Part of a small language model's weights.
Training: a variant of Muon for these matrices, 216M tokens, 3391 steps.
Each number is 128 + 24 x the weight over its row's rms, rounded and kept within 0 to 255. Layers, rows and columns count from 0. Numbers have three digits each. The size before them is the row's rms in percent of the matrix's.

# down: layer 3 MLP down (transposed), 768x192, rms 0.0894, rows 715-750, columns 0-191
# up: layer 3 MLP up, 768x192, rms 0.0981, rows 716-751, columns 0-191
down715 041:130135168117109143127118125170125147073165149143194120151117116128117144101144138119073102103140146171123109144139178131114110149135101118164131108082167101117104116133143134142122141162161133131125120121147165128119084137137114097070103097106153143163143175125153159136132129140143130165136107159122130135115127143129133211100120137081131122106141146114129160133100130146127136093095085113123104153156132162097119142112084106142132122096127124158158128063150167121139176128059149124143102124154123127161116110098125146118128127090126114103121125139079128128112115143123123118
up716 125:116147127137143120158140128116118098130131127140175117144129141130135117132142165131130140149133082122096101170121153115137137110126145121097139146177107141113106153136111167117168132171133115128151128098134110146095129132056135108155153113175089130134151130114149120131156129080138150107128112164182114118138149125151174187087127124152118116094181109079118138153098129129143143127119139145157168133102123140136133125133138137134151142093130130106094130182148088127127130129145205130151121173100127120109118167096149171079102126137135157135109154151129114143136131207115100148
down716 154:162165159128077154146135121126129105173125051146168138146160115093144155116127157128112126143096126139171117135154132116157131106158101149083122105130122125100091135102085132132157123107124127113147110127086138127125086104137130068137139157188102125144185152101119147113163086146105151134129094112185142164114152059113074150163128148154136117133117164114132084131132143132115134134147105108134150121122148143123146118140130163152106181132125122115102180160122121104135139120140156136149112149085126112110135144125125139144134142152125120138114120164154125149135167130118097136
up717 061:131167121145134118153161108127093095130166109136149135131127102173087111113077196182149127100114120114086108154159106106110141139104123102149145157132149146102142127103122119154116107140108134103128108110172128129165117187116118124135124124118150122112113137105175126138123138155121135121160135107112073117097140116176180148159123180090133100100115165147117132116148155149158128151089119120131131139140140143135150130121099120101172135164088106146127117123081163148144095170143098092117106114133119133132162096123141107070110113133148157115144147096118104150120130067118132119
down717 074:172113195101112160108108146123111131114096116101134128130100154086132136134088112134145135144095133100126168123143121161108096116098092144078109135120078143175143184157110080139141089094141110140127097116123136109112159117150109111127123117104149135086127138077139093146151102114153141144149129122118113149114135157107129189098129144131129145136122118147125107109149089137134130133155138146100150177093127158100125091174152134170133179112168126101134114135126107150143081145108149151113108111100168136149104125144089136117092088161127141137133133172107091142159138131143117121
up718 043:145110096132134159123183127181126097147138143146153124107127125143124128105095093125125129131160096124146109163118109118113163129074139156165142117107097094163178101144160164134079125117101114061106121110170144128140133124123074130124117097127133125147158116089121105109140111128135158151107115168141140120070130134142154135107143138115096125140096185119116148129179100140131113148134134165165108121102117127105150108177127111146119099124122134144179099160142100146112139118141169095138105111110169113129133134095136131164097107130179159172131131140151131124111119161099155150
down718 037:170082135079119098147116103104113132159133104151119132123149085133137093151131144117108119092130117107116126111124108141132088105143144145104173149153093118129180102150166099121127094136181122137139116111126114149119149140129125113104157099116148121132141087134119146121087099131116102106158098096121134131082117122177114135137167124119095137107117144131152138153142115177130142084095157170149155079137139137124100072162123090143140163128137102119138175131089107135132133102090161098089135160125118124085123098099106151114141168116137141090134147097122114124096176146087097144
up719 167:141109110146157157141174101112149137145095127114135122164120126135121147138128100118108144142124123121104090154099130160133151102037112103148127132135102121124136105103155132104090152155161133129064168134129109145121122116114104149169087149100126141103123097138131159142113159124121125141097168114149154098138113145101176141117197137124116098133084125126109145109117133175129138190109119149119138127141107176100109114143075134137142136140138116115111155149116147122113080148149137128162137109107128130104154105177151123093139138148152122152132178142112140145136141095113201110
down719 157:131116126104121130177101116142162133152120128150115173104117160102147123143137130102158107180117094123184190107126134095114132150123128076128115160156192129111126150153129118124113130211133133123162083138148156142127157120089127119137113171146143125141153118112110105139145097127109137092114131099141069119166181145116157138123103113142180122148116148114113143104119148091141118138155175120089122143137135106129140122135154138137110151122087173106113161142105111117132111111140118148126052137148105154107130147130110096120131136103173145128118126149112122081132149131120159121
up720 055:083173116146101153097162130116105146127152127135078137109109103172127098131103123162103150116130111119104134155105117176128122109115136117133142180134169156148147180140117127102100109088077107109106126122113132094144172148088100084115124087146141186068145144132099129131111145127139129137139096111120163102079116099124126134107147129071162100109116164149157107099145125137150104090108109130131133122092129161159145151123132087146116140123134109132135150149137093154161108159125119131131142148076152127127138101135096145143109149088146132157090125111126138098111103152091118147
down720 061:137129139135143086140127181091092097131114102119136104118121132141101091163124145128117124150092129189133190161132098185129120096129141153115115136120145146100136137116121113097144120117131138168122126135144085136159103138141140136121106158159176100121142117113128145109114099133126182134161103145123138162111115113143140107146140136207144113140098157108150164138135142140114103137144134138119070132099144099156112128113100117097128166146114160135068113125122151153132074106141128131126095059140109143132089148136127154142149141142105087167101122090114126121100155110128133076
up721 079:142147150137174136137093110131147122107134134139106115138081151153131129125119190121132132118084115074106090144135120106116135145140126129119106175163156122110155091139135115142097175102114162111098084130130105135144117132037119097122143088134118091136101113119140106104125172151147132150136177136128124142155135132132155114115142128117107124138149124164147093124125099128095129111129104145128120130143173144146159122113128110155138101158128105127069109097110151099138111081139160076166128110142084156178153133105098140103126164164136146141096164131110119133147135167118106086
down721 094:163095123109127134157127140153111111129071087123139171159178113121137104133170134112142162114130139121123192120103101138093086117119121144090143138124099156160086105076147124087139096151156154132125108158111148194115149142159106169123108170133130101152139145073128154152168132112122112140127132172144122135171133119116095107121153152139131108116150101143101128078126126177151114114151113146143153131099115187143123119150135137132120151101142133128168104130146141136094136129115151129138161131153125141071147175139118145089139151137096157136152153126115141115121142133093157133
up722 049:104123131157133133192148124121087125130104139115096124105101157146146111112132118149102147093159092101080141135102135141100146127128144121145105088131112121109135164140172134091127091150163158131105097146088157112120171191089127104149133113118132162098128085144106107138118151114105161129107085110124124141140196127112133120109147124101103132117142137138171149117130129146130140069109104118127125090129134139145130150146133164108094145146126161128128153088125111122084168147142146128175131088099105125127109083082157129119136118118099166139090121145107172119073136132108151124
down722 061:131105141138170116065128118118133141151114096117181161123125100081124103125094083157163130149119121154113112148153116182143115120078114105129147173177119105153113130120057179182147120144149119119178123126139141130135147071105135119101138179131122099132143131112126143099153122171146110139157159141154169125141127101175124122161121160150154116161143142190090148126149125130128129147134125154093119156075133138155125104136133129173136124157130158142146176132084134144132127129121114123107113119100112109108128149146110112117145150109154134116151127154147140149108131139133150153
up723 079:121139100153164149123150112109107107101161142139137121099119153124123185116138124153163117180177083115137094096124092103105150121108119142098108149152148115192127151129169119177103104114148149099176128134116145126140119132108122136152123107099097149140141136118093132140123118101086151155094129154108126162164138135161119148138132131141112099085123211133134142113111143107142136092084155080089138101154127146121179165139102104143099108147112136134126116119100138148140151119121165121125120121122098136172110104104099128149163145097134080114135113110120136117123104169136108082
down723 092:120117131068121117128124120119183154106104117103137128123135154122120107132151089132141103108129114148162143141117171120119121111146101100088114174087153153105097145151131155104096194168144102133117111120099128124182080115147143132129115108129169145129122147132099154087144134163141141130123095140126108114172109113104167140134132128170136184174124175112111160177120139124118151139087131138089136132125118151147111142084070106180138137121113143155099145153133149115165124132133120127096112129124111109150167080090099141122126139117122136139107155094156131100093097094129134136
up724 046:111167099156112145090160140133093138144114158128127165135151162098135088117135162128139153090107166134120084120118114154110152127111167142151130143195131127169132168169132119172136119131132142092125134109120133091140149151107118127112081098127125111125135128122115100106154151143107168131148101157088104128110132133102172123138101129054154117086135121064096126131124122110135084189119128159116134126125148144153099129163130114086102123107089110118086087125139164117105149098170145100148150118097144119131137112124141135105145088120101164175118131111120145130119108111117136150
down724 056:121109135097119111102119114104153160146105095158124109105127085105083169089157078164162131102125120136140148108149120129148114124165146138154119114100101108089100068144133165101101101111119188168060107146106170110139129102118142142133092127144124161122119112122149115143122118110127110134106079123111129170147140113150117093129118123097101142119132154182195165162103118152135119125141097122138126128126097119145110119136149118109124129096121114150143180088108117098139110160098136134137175151124108133094121118098132137158074143128163110131113115144151140162113112120142127091
up725 092:130110088163173101132132115113127093115150116121103169102119100134129067129145139140154136118107113121094113175157137173106142146132127153114147141139167134125095137158097117122109137111150148144140084123129137124123138146097174142141105111180115180149110093132134141099138129136135150113095128173084077130172130143160180111113137119095125133119143121125062115111130100137138122106148101113131103130098120123109118157133162107135130139089139100126144155134140128136107133097132098125139122190156135103153171121113092049147088123135161083156133157113144116126123107101123083117
down725 095:104123123141160153123112111122148143139169113103125139138144129079125141142102121121114117121149089103108115099101130128100143166116149144106110177130149115160144077153132128147125140149105146148141132164122156159137119158111114148153096143181155098125135154112163146167134105159180144090138100145132114110114081142116081150093100146108107113157113166139085128108147161116098112117155116125104078109182127145124111146081130139125143153141170101099148113168151123143112038117151118099114170103129134113131118117139099132124170171135161115165122116132119127097099123103142123115
up726 052:154156117133169105133157107118087126095127124118116123102136148111148136093128134112198131102117085109149149103132128151142113118096140107140086096126126148150182128124156093107123103155110106091129107133145079098108123126085150119118116140108127125096124109133055120117127178130117128121131142089106098155135162155153173127141157150102088078112120115166129110074128102145144109106113107107136131133109178109168136078085120129141141109128154129153113105085130101101117150130106128142125109171154149108154137153090152108134136130172130117096124113109125094110100136163093100116
down726 052:066106147157158173153172159085101133132122152106123137137132156146148125157113121130163118161095167123108150090135150148068118129128103146057131127102132103159142116095090113111151109128135101120173116136158133136120098102150103111164113130124121140119168137142141129102112115147126120139199104143178155091124126112119114162143104151172148138101097091144108141114088136122174125065129148120118119121164118172106137123100139121067113149119120123120122143135094147129145120120104160123146117112126148130140092098138097151106088138116140126099121102135103152150154127125104151141
up727 050:135137133102154101116165108126108114103159142115132127093086084096159115122107120113060162136102085150085137164135136114123136103128137122155149133163124110138145115138158113140119117099137138107141115106108124107199145144124132155137076143111108092149120152145140119142140124142143142171109142120088130106118132119153169111121131137126104120084105136174146083093106121115124116101062113122152107116151155152133146072136146164125093096100140112166131075124133153140122119133135136091120094114105179097164127132118102140152104128116148162172118144123125120138110124203114120152
down727 053:107102123141091103104103100156121057124119170095135130176129114106088138107112203096127159076140138137181116157146099107114094150119126115125161103128131144117115074156096133128124107099128117161141135139125131116139181155128139161107156108154142121122114130141154132116146153140137136129164147121119139110117139150090126119142096135153122153135159102160155166118110131117143158158137116122136136117106125136138067143070146092113128139101154089132152151112083133119120121126108093129135116130158112089181131167132149144132136137153152135120143133156122113163101139157108057152
up728 047:134124114139113105116123154143056133114156173118162144137138155138092106118165077166129163100108099112133094134119115123158166144159185101115144144134122126091133134123143139124165148090132150133110077150129073101117130121125173105124136138084104163130117095101114110103085124111092139113103128129151111172164128129180108085092129167139131129163131129079117085173172140137127092117073104130165081129106157119141123144144150111108114125121077130144111130126139134138109108125086122127092137101151119122127120136111126108110159087139151149117105141107126128119118134161128144133
down728 055:142128086121128182112119111107138101138092104134171051083091126110127136173149163146100146146105123159159178138110163107127113147132112139159104095113109119133109104107174158076138108097168133111124150139155145122121105157081132083101126110123143107141116116087131116090137146141127141140135134119114129106138058146143112132118152081154172113115112135160135147144142150091117138129173108151108099140127098119139156131142131137127084159115164121139135154105109123148157147121121145161109139114107104071149120113144096187149116131088120104131129118157108121131158121144130130109
up729 073:126127111131140147093147127088108157125142118124134106139134091123130116149111167141104099108134137100135142142118127146082097087128179130110133092118127112136126144134135154084186097106100086170087109146106124105108131125119123153136153143176108175101061152160114142081093106115154121122117150097090121091113105123135174174120095095115172148083143088128153153126138137119137174146122119111167129127149145131105110117127080088096130140123149110161162150136157110149113145124134114143139100119146127084117072105108135166172117128087131151124121116137139116146098105130139124147
down729 084:131154167109109133152116118148126108115137126109167113136149097126077115118171130141115144141155164106147116168116131109095150141095128128098136151111128101097174119133141144141129131125175141105162136108119124124080136112203078149100119106112137134158120119118136140115116130146144085115162138113153135140168153122103081107130184091173098135143146067100138134132093127171127124144096137116105103130121135101135168121126146054122111161128077151126157153153117120091174120153099122161126115138122140155079108109086124115166087130121127119127132125129131152124139110103167134127
up730 167:144151150115164151129137123138127116111122120149124148101149140110083156121131137158145129080167161088155115100145093125093171128143150089129156143166148110157109175116141146132160108143073136117094103129172101142117150147087098114154131112115120132137120142148173153161143128126109124164172147153125142179111073133125167099120133113145214103162124145127100121117162127079110105136115152133096169146089140130136113115122141164135152099076127131125141138127096136101152102075098090103114131134143091107111144158140104154150111097163128131119133125116140142133122134121129111139
down730 175:187142128124141119103083110113105156134086108119140125140112151102135128124143135100130130159168137118113183134176157198109148144181130145160148129105123119146079088126103092154129129099142089163103153114137138143099069133093137136136131104099149113119144085160157141114128129146128139127134110174146135140109155140136076114178097095143109142097117127092107095114125095188138138116107138123135158114161094134153143110110121135105132127077161089130094118123130140088144148163097113098105110115143149088149132103127104130173139100131154118143136127115125168116124145115118119125
up731 050:138162152115138122141108138107119128138144150093156114094136165149110096121118126132150122119095117154184120140118134079093165139137153110161111127104124155161163107104082137161109099180156110074107090118171128128108122146067163123142129089101111129116095173141159091129140180118144139114143125165163121143146118140166128127140138138164143115115134104125110101129134120101128125187095123136107156141105139117132113133105123093104126114117207130149120127104138121139147169088100111139126136134137165128139153155100147118130160134121121175149119098112167158179117100130102137098
down731 054:140103124080136148135120124161131160139148102101122158178103130112110102137127115132124169143127123127150112098126135123111161147100144092149153109125190114145146122149127102114106119152111154110119153128119143138124131134108128175092108139152102140149123144130117133100111132090089123121108141108146093130095136177142081136169116099178159106145150097104105124135150136142117196101119156120157149133150121133126098114102133105111122138127157098171151143126096102153129053130170085170152090128144134116153104119115133121144161161119105138162144187092130164114132071088119119114
up732 061:180137144121099138161136142138098128130150160128101150120118138155128142152127138119087138140119105141133131144111134137144123125095132122093105122142141094156122077130136136080109139151115133109098082155185140114162123105137147160110157150145111161128140136141092139137142083105110134145114111135135128135141147148190117139108171139157159139102083157130104117142093083177164153096121097144134115162148193135138120175110129116151139101086121127100140147109140091183157142112132113111144175115118087128118124130088122167120140109102141114172139070094148170090131103149114123116
down732 070:121112122131164161127122091149139127169114145121112087127121188093130127125142069105109105147105155141139172101148133108127128144100133156151144098138142134099061114121125142109132149142119103117111107112119102130141200123155131181136103121083163108130107102116091145151140140145102117116096093066095128091110134111125096137113130095123143098115149104098090132134137124113134105121165135110095093108123152136083119091114128135048097143125128163128136164131135130067115122105136145118069149141118122126165116151138140161149115102122120125129134150121128115160154108168139140128
up733 051:124121106129152097128131131164054126161169143123141135111118152126146134123144131098101104101081107122194112119109130112098140070163177130126121149140106112157156161093146153063127137119144160124122138127111107108137111126074071176133122110096128116169149129110108103127122112112151130124134144118139095146123122097117139089092113109123123112146102141160115113187147111155139145121127130145130133143128117201099122157120091135108159114138129120104101148107116123156158110153086137121126138107158131114117170144129102156115133077100174159127118123123121085125099114118088114148
down733 056:124125137173167126140101046105119125127150140134131112142146110152133134152156137108124163167138124142113097113118141119119111148126075143128143144127142106104103128158166121157132125144133132100151153123146126143089129113110149179125158102093152158106106121110108157099191126094110174136128117111110095138108112105181122115067124169144108105111130124119163098108117130165143160164086093152173143115143119097149143081111137080146153120104099122139141139136135133154105125106142129138103158128128142158100115162122176113143125123178151152107139103103129195124128145114100145106
up734 058:112126178131132114107168103132130104160110141104119163154064150177154124111133146123146167100152072151112145169123117183094125087123157125159111134145136119166169145120131130111143134095164146121127139126149124114140127150079138130092149138097117152107138128130092111154133103140115119132156096089156123132141182137114166174177155136110132083124128149114109097147137127128146148142145134117155121069137137121106131111131108148124114107144127185140146120153120170126118129139134098116158125132145113144192129119097076143126141122116142156109106077085085114137099124142148127162
down734 072:148109059094123103134103115103161107170118120147166104143140129128134125108132095107115131148108121125117137098098139105129087123119114144160115127161169139082126135149150109131101107115156147149136118123128156144134119120107085136157128095136124114168186112177144099154131183161116138134096113147131164116114123149149133091125096103141077145140111148157086132107169123108172131138153099127074109144097150149115149135121153112084120120142148147137113142127123092087145124101141171208152136100164159143126119127135148182109147102122134154159137162129134129119132157119142167140
up735 052:118135090100133142131131124095134161176102138132147138140160130142116163135111126109153146121095146107140111163144123152135107154147175117166139133123136150138171144100151124149111115140132146061099117141138120137100149150128153096126163121124188179140128114050132108115136178158101147144134145138163104094103069126132111153099068184136112101153087087167119130128099103190122118116129115153134117140118157115160115120122145107116107083100123122138106118112135141141148163097135112136141105103136117120104130138122119121089151125145145124179142155115148124156177127133159138110
down735 058:098160128147149134105177122142121118126091101166119138092161144143135161149085115153082108146101088124086152137152198151148083129143107110084136151095124112157154129121110130139113159117119133135150148113120128105131118117122154076101121135140150146112169109129113152107158120140130099113104118125127119104102145113151100162166146131141162104089109095119121093117144092157127107130179126162097142131102149169121163156135108116144116149129136137122111089119107148148171136164175181177143138174127140149127144160123137152128122101100107138113118156155131120086142088166118162125
up736 051:136127189118142142144121093107126155093136166157124127126091120155140131124099141122129147122122103108106076116108158132097132142139115115144185160142152091117093102123145114153154107142121119116140092117128112080137159142119120142147101135093151131169141157127126136144096154165092117164093118067131124131126120130161152134120138141136088128123135129105140124092108134116098115105059112187127117130141128096111114125117102163115143095131148127133122129115145099110077121185105131103157064079131113098156113098064124140129105090094117138123071154100113130135131106144122119110
down736 062:126147161108132120122127121121157156152079135094142133130127157097157099172064107099124113117108113160098137191148153143134138121165136103086076149126131158157133117143129153126081140134103159129099176146124128152098129138126135138119135138127100151149157109169146135135121091132152094132162119092142137092160077144093127114148127131107123134128117140146144116134155098136126145159083138140119117096139161085142129157161075139176114111151126120154153156136162109128080114158180122117123085144135138151122115109119154134139122117166121138105163144120129086139119104107152097193
up737 027:103109138156157131123132125091152115157066114128069118150149136153094162119149147123176133135141125122136098137086122131140138118112108139137116106129145133163152127119151101138108067155162133106143130095130136098117136189151139098128145120134109116112111137118107100120098175100160108128090169164114102120161157122120135108105106143156127109123098146112145123119117058122190147139130118147165084087120099144121123119111108157094085149087090106110128139106082138080114144124175114173143114103105129135082126129118149145135110134117102161137120142144110128127158082146119145105
down737 031:123113111118120126139115118111105126100167140094150054147171133132151103090091120144159156154163136125132112124149145080131115117115090094184079101151100137105112118134122135093123144113128141144116161122118119140139175129128153140161078119178131117154111128112141158141117134162126116095207079141106103113129148126146109166128160094121129113106144138087127108112124131158115125181146124129114159122125176122147107140162138093093142159130156125120107118166142155131144125149121159145126127090142126165144066127129145109135148143109129092121083127172131125131119174141104114107
up738 035:150148117138143140122129145133054145114158166148121122151092107146143105139142098140101111146114097114082092115166128085101156129112120119135147143087137116110142135158132133144138117165123157128144075156143121115154142128117128096130140170141140156103134127127128121124127116107063132115163143135128099114114074128117187155145166133126136113087119155156176113093191161116142094115135060129160139140100135121152140103119106138113164139142147103124067136109133116179070141150141128136171124157141149117120088129091114119121122101120094117156146130149146126128110097110118154122
down738 042:127109106117153134119122079113131122194142179131128118118086118181138114142145100078088131132109149145132112101086156154107105147154148088152131114143122158119113154122140111106130171128114131186159148174142134145108117115093135112157134135177141157154141101130115109142137079135124135158164092121174092089136134132144069166161092137110078155134154146117147121120151117130168104125104130102127140156166118122110142134089175099129109155124122145161128135139098123134113105146156123126147130153160131139138134103175141142143142171088121124136139136096113127159150138141085104108
up739 130:141128091126109180138107136101100120159162101140125131105102160120179116175123089107156122126156104120165151137129119118093130140139133124131142119121132142093148137140070092112118150165115123119107118128134127141091117154093142095129102123174111145108130117125111103159136142143174182065109171128150109160138121142166139178112164136144106113129145137123170104119093110098198123095173130137147107113158141121138143121099116109129155110141139130108102109155128123124144111099165154112158136165153152151154181128085126137132108151101167142180137130126089094132143136109139153112
down739 168:136130146118106151138124128112153086160131101157123160137117147074150129168116119124135107150198129117131169128115091136138118120130079123129122117114099108078123127135119170123132123147118124103113116098088160124114120094125138090130077172154125153146157092164135128162119087149169115077098113084154138130149123186130161136149118137147082114122187136124170143117147094100191142107156114128114125109158125154159158151120134130138115116114138103121131136119152141127174146134127141154140152127186159151116120130080125096132139102104120130174134160127096131143150144137117164143
up740 044:120105130146188126166133126098174113113108190138132120110159148079111108110123126134181134130135130132114110101144056117118140099128148183157167114123095120187127126174132174155122116120137130122154092126164103107134121113055157153145161071120106125124100115134103107122131103117165114136085130103145150164126157128183153154119128142100106098135114142120135133125162125113134130143137126137140139136128137087080120125153121150091137144129158102113166113111135123115119152111071124101138132103112122121156099156086178145148162132123134154114122133138134137122119142143113129103
down740 049:146140134143084135139136077137115178167105115101089151159137121149134170092144161155066117134134131153190137149135136117137126135111114133119146131129108157107121117115132134081103133122121111121149151137081131136067102137113165127175140113122107105166124116157124139126144132168165147117178104162131106117121120164173125124165104110157114140131128123099113130104143129186106156171137141105150108085084103127139077125122140094127121147136101085163119152092100103117103151161145095178090116131119086153131111149120126119102140159137121103124139115139108155144127141169120104119
up741 048:119147093162096148109135132143129141136171154145124206128129120126144084130150104092150157131146151104194115101124124138117156118119147091137104080138101129141164183124135107162116132116092143144130129144114138092145151099154153116086154125142097156079101127158109146100172178158156146136066108112115149130115122109130174137120121118112119123111116129117099126114134127113138134078113118122162135085115100129147093099172103157108158085147144122134103131110134141121136145124121148107159107130069120108127132141114094141115120104111109172141085153128111104119103081146105124112
down741 056:127115129138126093152123205136119111135117166130099117121157160153132130135109156134124111113127125128142133128108126109134139108121123117119111131090083122079073127135098126107146127168125094142143123158131122160114135146161107177100098086155147106159108147182082117151147080172156164155139143115132143169133130091130065135108153137132132152165158122080141148128103131147090129136117170172103126086126103135121164157125142112117127103162103122143106160100139095120152166145087118105143160086116125131144158163136132175127136141110117110116182150138129129131161124135133102145
up742 047:098092109160143116170156114111146107143155150108133124165121144141139051126121095098172114156124137127138120112134109113077120123128157133145155127125133129088112138134146143126135106114100151091085101113179123110141133140098120097067116126095107138142155097086161113163119147127125184158107158170140150096101134147146169145104125139119133136134112150136137095158186132127141113124099143148156110159106130123094116114140107159195134102143142107122140117155107137105136127128135133055136121115139115122147101124077134152163124118110110130107119132143164152082124092155165138116
down742 050:132138151117156122151119136097164107141138135149136146156145128120161127158143122051145176150114137134157110115082137121150131176109113125110150151115137146164121155123090201119111128125125142077136125125127130122101113124142143127146144141099097167117144099115149113118108158142109138101079184120134119089135133157125125148127108089092104104109129106098174195176112161128125069139165139133151112124151147132114132190110138120105141125113125115132170125119118129164111138108114139087141126140103093149121171132114106091119096123112176112155149163123115121133102125132084107151
up743 041:106146133143098110103184152147105190112163167139147100129143105148156113157114080133075152115110071137130125152140113114125139112112140116149132138136151115152137104121118173099167096067095122103102101160125158121190130114076128169118112160091106154144135150128130117137142152129116143166128145122146137130090130149193122138138142113143120150149093151145113100141118152130144135148113114148124149098128142179106150113138140151123110119106169150157155144137134087126170122142156146110143094105134139155083110114094116111114110120076154156171104127138127154121120110122131126169
down743 041:097149151132152130105076110126144102137132117117118109144109168094101113159115160136122109115151162106096071130141095161147127149133124152150145148128107101112134117116135130149146167138082069127145106169123111100125097133105104127096125130091115148066182123154134141109128075133142069128156123133131149130099121125128151163136127103128139191139142152160139148109086050108121155119151159152145170176141130113128137093119141119118150115164150149120138134136106119104121134133119108129123105120136078100177104123146127161114123129115103162127131107126135160155176106143094121144
up744 170:137131095072142112127127157124104174155120146105057132131158114114119140165133083145107127108111127089119119120138141119148119126114101147153177115127122106095129106140104123196156134160112064156135146113140113118158131160148119139089097130118147224090108139131104123192128124115135153129150131112121121111119161129131150129113147124102136126095110123104136126132124124101119102102098114118105129126169154188127115118119072166091138121122114136139098115151115137116098171133106151148136123103082120148120158157124118105151147173140147161139128141143178141105119153122127138146
down744 141:148134152148107165146137135141136112119086090148115115148125131085118091122111109095120127131192159104132154082123140138153142136137153117114126156116151169130131132102144146109125147108156075150149114138094105162111142127124111146117140137153158075132109103095183144093118131139149113099173095154126141109125116100080139147163136164133128162111172126112107171158129119108110168156164101126125185138134132116113121101082131095118100111120116158118096093091156150092162110123125162078115177148158113173136103117149115110079117126123161112111149120139127111138127147106100135118
up745 058:104138128071128130148155117158162144143134109165095084147113087141157093145131081133095163125144103145132135134126148199115124146140164126109119113160124146082157101112132161123136079132113122115074094112126103126151135163120118153125120144103122136131129095137147134119142122135101168165147101123150104135149142156103164121090112160123134133130123140142123123107133123155138166139114082141181110083118112100183136110159177098092097099116162150101148155102134114170111127092135117122164084137117141116085095115098144139139081119105168154139121134142123138119121127092149119149
down745 071:112157106130118112163128161125126116163076175134181119122142108152111132159155161106142103142100152137110163123131118159167168110113120126183175101087100113181119106126112133135171131146129152124133144126122165148140118106123149108121140095145182095110118142159127154131121101131138102076145138158122109087127095106113170161156130090131146124126097130074123142137128123147168093110146153160137158114136127109132130149123154097112175126121095120122116103129146079134133152128097098131100125120133139110112121127141117096164079150165132145171147091098131110127107082106087141148
up746 085:106136100144148100122185135102120123106129124128113164091131140129158137149116134076126146042131110127168141128124087173093155113109155159106102165148098159143166168134122134142081118149084153152128144104175089136126094180106111164139160132146134133125118120152077164149130136113125164135084142094078137149138151101135117177129153157117143111134160149115161124098101126160145131096091101122167127087167126130147121113155108097120122104142133131153112144142101139106154157110102126092153142111154135107097106117131125115152132130121151129120107087153111123117130120112130112123
down746 095:142106141112170125150144117135145130084124123143116104113095135129152136135127127165134071129136117071127129111117124127149115132114148117095108119139141101109132103139145129121113168125158133127116082137135123131117138096121122122075110132181090102139152141195139115139132134136161178101195092141124108137139118166157081136101166110138119139080123149107154159187077145174121121104089116108123123115134128145111081193112157130118115093121172078128103152119089134111134133143148126138090149161132112159155143154171125113134116128123167128145134173143119141146104128106140139110
up747 038:147141108129133149116143052179080140152118151116109144157121113134124132175125115111090117126120107130144098177134155133096083117107143120124170124113137078127108098125096091112169129135131123129095088120136178066106139091145143124116125157133165149112099113097132098140115128144140191177108136126123111138128151148155139124129126104106116091142103142113128111110107125134171123136169101177144119138163126117154103157132118113099161132146136135122116080152131110140109139190147126112149152065118100182110095122142110106146123148113131129183122101136142144119114121144141127126
down747 040:162149096136128147129124121173125110166171165111127118133131135179101082129136161138101098133102139158087168125128127100145138131129131173131149150165135078165113111148140152101132115138144135143142141121119144114111113112121113129098138114123138114115151131107114123098154114163189138114110138124138127099147100159142142135102153128125095105095143144134149100112123114152160120133117101157149095165086071148129149124126161093159118184112130085167131122118150159141100107124141212105103126109117143104151132129132128146106143126090106092167130103131088126109092110128091173069
up748 007:105101110141118116094141147136148174157109117118094150129143105141152160133164118158139123131135125135147140161157144136102120094104127130114167144128100144121145088088085123116085120126153108113098158147121084089124144134141125102113112135081096163098159107138148124091118157111156164135103163164140092163140103178108148125133133119068136141126103153130073144105158132117179150155133132135135131044121148152104162144131089148118120120109161157125144100129102115175138121140138163107148125108153117124143143136097106136164137139135107170073124118127122142106117100182128125146
down748 006:147137169119154148113081126168151122114101106130122144112110179107108104136124143155163108133169164109102115085100099162096109149133100150105098155111161127154098166089103109120144117111159134102117154113101167138145155123116092085124153127088144116128147093137156123155142106139134135124141122124131127150157134120103138107127118107137120116106138143172157121112127132133109130187148126129131109187166190142179131145121148156133124137141136137103082126102084118142089138170116136163148156161147164161105145092112102132137150116113144108155155077120142117140122118066120156147
up749 053:146102149102158144133161097128164138105122145134139157116164106174126125175138090150144121125121089113130091159171131128098150152166109115126112149158130113134167131132198122158093137116108148125113113133190136118126133151094123139158135128067122120107123146122090145117118138093111139148109120126177102192168154126148129164104159131131131063126145162147166126141141094157115143138083128162110152145097149153132095148149131091103129129143077123140158144105112102123155087136152145155136132135107135119114136153110126124110137125109147176138140171151160130113164106115114150103
down749 067:122125100126143119103185115131184125114112117161130151150129141107150119156149113148090139122130125141086168123132099126126126175098116128111103158124112158138109132138143133143150138122146099156106166061133130117100118126155142135141139106145137130101055115142130130117100123148120134130124122121104140157122119161134130168105098164128119159145139098091090100116182115089143124119152145133144123139147172098122190091123125144100146119140123160105109138116087123116143151096154108125155122142162154064094101120128147107121113134128089089111184138137148126110095120125189134196
up750 059:139090103135159138101154136120106161141122148069152127152117145121112132121120085135101102136136090111200100166162138135138101099109124137128121195132080137138120107134151136168118141132119099119108142147166114122133161094150140150181129171096141181155113108146127122150129140135098157135069100154097128136155101132171122126108133165138129114111109129143174101119107123149092139152114131133148142143093137155162134118128113081148134099104087130087117148085159125144136133110120135081138159146079124129128123138096164136112150097133135179169097127132119126141094111121115116112
down750 078:160095110149117136126118136132111126081130123141134157129123117119086213129116109117158126112106116112121112146107160125162080092103127124123132111133160134136150155107109137148134099138157133175117137108107128141075141147106144135154080170100088179146132138103127120151107126121138137191145111139150138129117104122115157154118156113130115139118154160145130115066099152140142088095150090150145138143137120133111128144078123111141112150120135114130078090168088151118106114097090105128121194148118087086122128128109096129130179139103106129114093122106165131126136132145138167095
up751 042:118115124105170113127164105089107118120153083125138153127143134120118122105089135121116131120156103126099106170098142109121134143145118117126125163136148144107147181104134109154131143106135119131129103152150118089111142099118107146177147103106151127105127140163083111185111143106096110147125164125119138143170126129105164144108117098102137122111173095160173058119138121093091120147119100115110172135125151121142120118103098109054128094109122100168105095129163121118119142135172104118160112155126086124119125200108152137138133130140103149146095166150115126145161095145102141110